Part of a small language model's weights: 3 heads of 32 (1 for keys and values), 149M tokens.
Each number is 500 + 50 x the weight over its row's rms, rounded and kept within 0 to 999. Layers, rows and columns count from 0. Numbers have three digits each. The size before them is the row's rms in percent of the matrix's.

# layer 2 MLP down, 96x256, rms 0.164, rows 77-95, columns 0-127
103:535462542439409540511580494394550573476510543581553447520439547481462535499526410550533508521436451529547432508445456532536511506482499491434526537590483534478445530467510474469477564536447551452561525514526467588493531504529480506527536458436494511428562523402489489532557584520400405594613522496418502503504511458542445374426434505519496425545483474492531621515520540477531539429524
093:531500464394535568508451527467488457504415474486448474462424548498538485513519440508565498500509418493481477561513447581588508459488536459485464529473533442612525516508525448457557478474535514476466475452463538544529599449440543504542555454491495500431495447483514505480515586551417387503442522531459520543548467451629569517592474497466453492541485484507421462532528427496435467616566
106:603591380521545522538521547487487438453516558424541484541459474489561565488524523416493440500464439544591534497484467498471441500474616527501491480528443512471441424600448494483534414542510486457461517497514541620496545425569480482457481591492482515489507525525553546478523519541488551444445502453514559538480402528511516475438436425476557528471497454429456513373612471535443406490541
100:516386546508437412425437422507491543520519447561462416441393493453497547421525449461447507512554473509442520482571613432515461500496543377465425538527440442477505500471583496411505510520504488507582515444550512567552507412537466338436513427398455497486485463534393550565509479493556503435465546495458550514441466478445405531449549446529525557528527491502495475452445647545519428476527
095:510455433498498486462589488498514530522496546446562523518485515605491566573520481474537459527519418437570424582516502518491479456521523428536548443522576532452460494440549508482415444448525491437568486508514573484474535466578533519551523548527486480585428435546528592458491526568546521478567581514467476598413566397462449460508580441488509516515583454556589522466509505505445483434409
098:505528493480530486419481477519509517422527528562588523487498544499538537482458483494407508425492462494622474507491515504534484539454529551581474635517471465554490552510492441594590476475485486552508501479519515515535481514422471561587511485553437465429566541590572455518435490557524563452501577437449392555459468564565550534549529548591513553512562381511489499554447517485485479549550
097:482550457465426445544486430493488567545426547465449554635476386462457570467404566454511426485485597531501525541489522505588512565572486498498597468507569488517421531550421468523471468466487510464588403440375541485451503552471488441549534543400584461427509531500464525439462460450513468530491490523448425506484540466584557540556462546544432506448499518497548490532591484497509518419533
088:578473492500387615472440557476514427453522575502471471490474453445511447479480479563484473456502528443439596528449511529525435535476486517444534428497552486545471489514388543480549444552488458502498586428438443592444551457488468425483507563457543480496481554522426540572454410478470556520511534543403494532529411550563511506473560415465540460546527465376437561464528523474545471398551
086:570471505481443540477479514420567474475564514615522550530510462518544475487530517473471500493497542499459410502435546553452548486530505480480551498486492453457483509497435470452537654469491496527512500560491530606452442452404538346507529517506555495495589521419505478515466479393547459476473514529447490532524495450474597610547502516535486368540491454539528543557495524493384559515476
107:404433415461500526416512497466578514520553413540475507482529460487414518479440562513541571541511450456454452482485503550447505467470378534449501545605442516459479478502487460457519561475412542459590521543438499567569480481494509478581438478500600336409555515455535487432441503418440520531583488509464595467614546500525527528524604508528458528514460473515498462461461476511504472425516
096:575466438490546420424454515473467519525544524509531498607566552506559547399523520491451480408499430418544554584488542488506493582502472570405453474398517504543457499543543503518489484495573453490576588499430504432501422482526449538460425457466480511474536372555463574431593557465516513569515454486546476493535470478433557510514507482455493488492461550473440482497455506476551540528476
107:474517542446556536439494542508537489598515478477481550566531470604470438520491497443493492605435468452560550501464436531488449575469533471450526543440472419589579499450411573548550517441435517450395448581467460504455529543527480565542452512562544635574545419497538490551493572390398402497439454576412600494549492479497525579558535509515450414528436510613442519457463535493523476561381
099:487542433541528506462545506451498557544592468468500519494528535524514500562556478542555531560359496557496514526531629464532501542480522487613605532516504540436501471551511509459464473449534592487485450499566590439426525481465474490514482491558448552495503458444506574533483546465473409441514459490432520503495615402480452505483550422503457547462478491525474464540446538516471560487592
099:517455544541533482464375524562617504515435471480569516552489507516542514544597443558461452399519462445530482531558488434540504437471544452457585560510538502498633422479450579507458543525498456529472489571497552456468477468420519464536570547541441438439480548539589537541462503511498513437537466459534516516539426580520409505457548523429562511483508475607506526570445596484492451437449
102:541482466477527621556503529506475577494552530408504445553411520460473449500502564542461423424475470562463473451477541527455488540542420490453519536561484485496495525481537452487486597483497508515463539536551538480498507487410510513555512522567490482459562578519456461646546480492436434422482394516509543452521470464406540494555503533499439388464416468588625522568514540477540478500629
100:446496566426528508575488520511567573479498525534541503488511508513482503492456601441539498499459438669473528540537533554472570506406519536480483463387537494515482502448450471457504593461535531528534548419537631513476427544478536464578464558610572507561491528545507484461457407386500507557590571425487451525446415501585596537504435646510452539504557479590517340488447481521522492506514
114:449509468455560499540541516480469510498399591498500449496513569457411553391454521536488529493529489451500473487371467449406543591511501469503590466552536524556414438517479514475519466464498579497551447440480558516474519463557489507616535544536522517477422526495417499501475543456453486444517410507469542529497579403479629478545567491412395489445470468588519456465499622505433524561464
109:540455537466581535461497504503573533482526532542563494478491529525515516449544556432374459566612415498540465554443636558511484542576509559543538457380536494540528458486544464504539493457462499470533592448434524477430514471492579524585463423520432512540437464416569456494519577483558461535508450424474569501500568417483520581469521537506455497487400533620467499535454552464477529513542
091:542446458534420517532462580606530519542548474526473491496513493504455496442617540495523424414508460447506537491490583508518476479527438576414527506492504510494443538604464544508525414505515496482510545427523512501462423567469494488528554546476530487578532455527482545511500608553544554495413420448402359554552555528433542447423548564471523498485449500523433541551475516483525446381509